Part of a small language model's weights.
Size: 13 layers, MLP 640 SwiGLU.
Architecture: LayerNorm before each block, learned positions, biases, tied embeddings.
Training: a variant of Muon for these matrices, 687M tokens, 10489 steps.
Each number is 500 + 40 x the weight over its row's rms, rounded and kept within 0 to 999. Layers, rows and columns count from 0. Numbers have three digits each. The size before them is the row's rms in percent of the matrix's.

# layer 6 MLP gate, 640x320, rms 0.138, rows 598-639, columns 288-319
095:519592471530514513535480548542481553480440555498494501422532499537467531488508450575561516524496
093:413488539513428563491442505482483526551495472479491499458542527462522440570597519547434547472568
104:460436526484557505502503460464488525467460506397441491480487417432445508461490491513445478529548
100:475502496404519539462464511488526462387528560502505577439505476495592492455466567513481456502479
108:462528434509557464534469558469490563499448555503476488504523397444490487544493532416496483457507
105:523518533536475517530501437447523537558549459450536464514495436521488481534498401525506423537482
106:535590469504483493478439513460584479477521584526530558451455553616433441568483459463491512560535
098:578444526470492449555488521491470519515485447526509463478505482511469494543515516490529539501505
097:506508473484493477516499566465438524480482525470543529551461476589505469487518463550528531515486
103:499514515525496527403535501475476472473506500525465522540507422518506481463520516568552480463489
092:551462439450475497471459464444444526553469491527490526546534525503393550472491510427484560472538
099:504489488539538546512472541553467511539489483583483496502495424451529522485534454535523551550494
097:493537531468440459519419598553476524481463479439532584534450532544426562495453445609539527485468
099:546440502510488506497500528513500523596488529452431569489519471487501481444541563498484449465575
098:550549459510524555488547570553521450491442496511506523504539483490484542456441431530541468503504
107:468535482504481599505451506504468556428517461529495448538467490540496445500424485533542545469472
103:462475434443564488504512542475513414514488487518463490510527494549402523529462458509529579439517
111:496566477536564525559513538503456484456401543561459501471451453564464550506510503534549508505523
099:481498416541470459444491480403504428483534545482563650489597498548529445510526513511505540457494
105:561493530469452403464487503509536520541450459527534563503527446534494480428504505455519492536554
092:425514529517493520446517522560510485486547511544488530447485479468508449477542467508465528566572
095:525514496525505531477527564498447481493607446506423483529515477536558483515427514521511454523459
096:481571468477450483544441552531493469565513456479545477527531479484447479566523548533519405501487
091:479539469448544481554506470476462525496491506503539526455479437477493547510488564514453539530448
111:504490511518532438467537505510414481485455511472528602486543488443502543495563550490494416514487
098:482528532449447480478502420483482519530479512502524469499487503490500536488471501508418441567535
097:538460498478556539502483520495471528554485528544481495565495465535442528542495438551536470464462
095:489502502506557556501397503541495501480533539493537474536505414525427416468524504513484473542472
097:567492541486505563489424552454538515529499438492501527473544483495421486490526483486554497440519
096:440493506497441515548477442453465480498455611469462523474530506467487508559571514524440475475500
114:523485429539489533481495490490477541503495467526541544537497587449471416527469500435451495447521
103:492500551570475443502511538578563506456407517521449568473492401458528486513495539527462529506516
094:489460480478525560466411541420482490488540464449548442423520508520460517497470547496485524489468
095:456485479484541520485453564506487494532486485481533597467512527503531527515466463464560492510523
096:491485462509551516511491516508522654471482488506529498521512512547570491431424449445507454519530
102:511490489490464519499429488487485517497535545523544562526609471526488520490505489477490516492492
097:468514528489497444505481450518491458543502506473421508598503474469500518502543471542593577453554
102:541490531519429520530503490480489432508545440541451514524515458497543481507514489483457505503536
104:525506406532502419487487508508507552553546557487542492472449480515429500508508490529483612530436
096:419484523539448526445515515466529441560469477505449449440480419467531496501488480513530545458586
097:516493520474436521491476512516474455536488544447509534514509557499531501476489490485444530504512
093:493502520551524460457520546477501392525509514539515436486537517522444515487431469540546491473485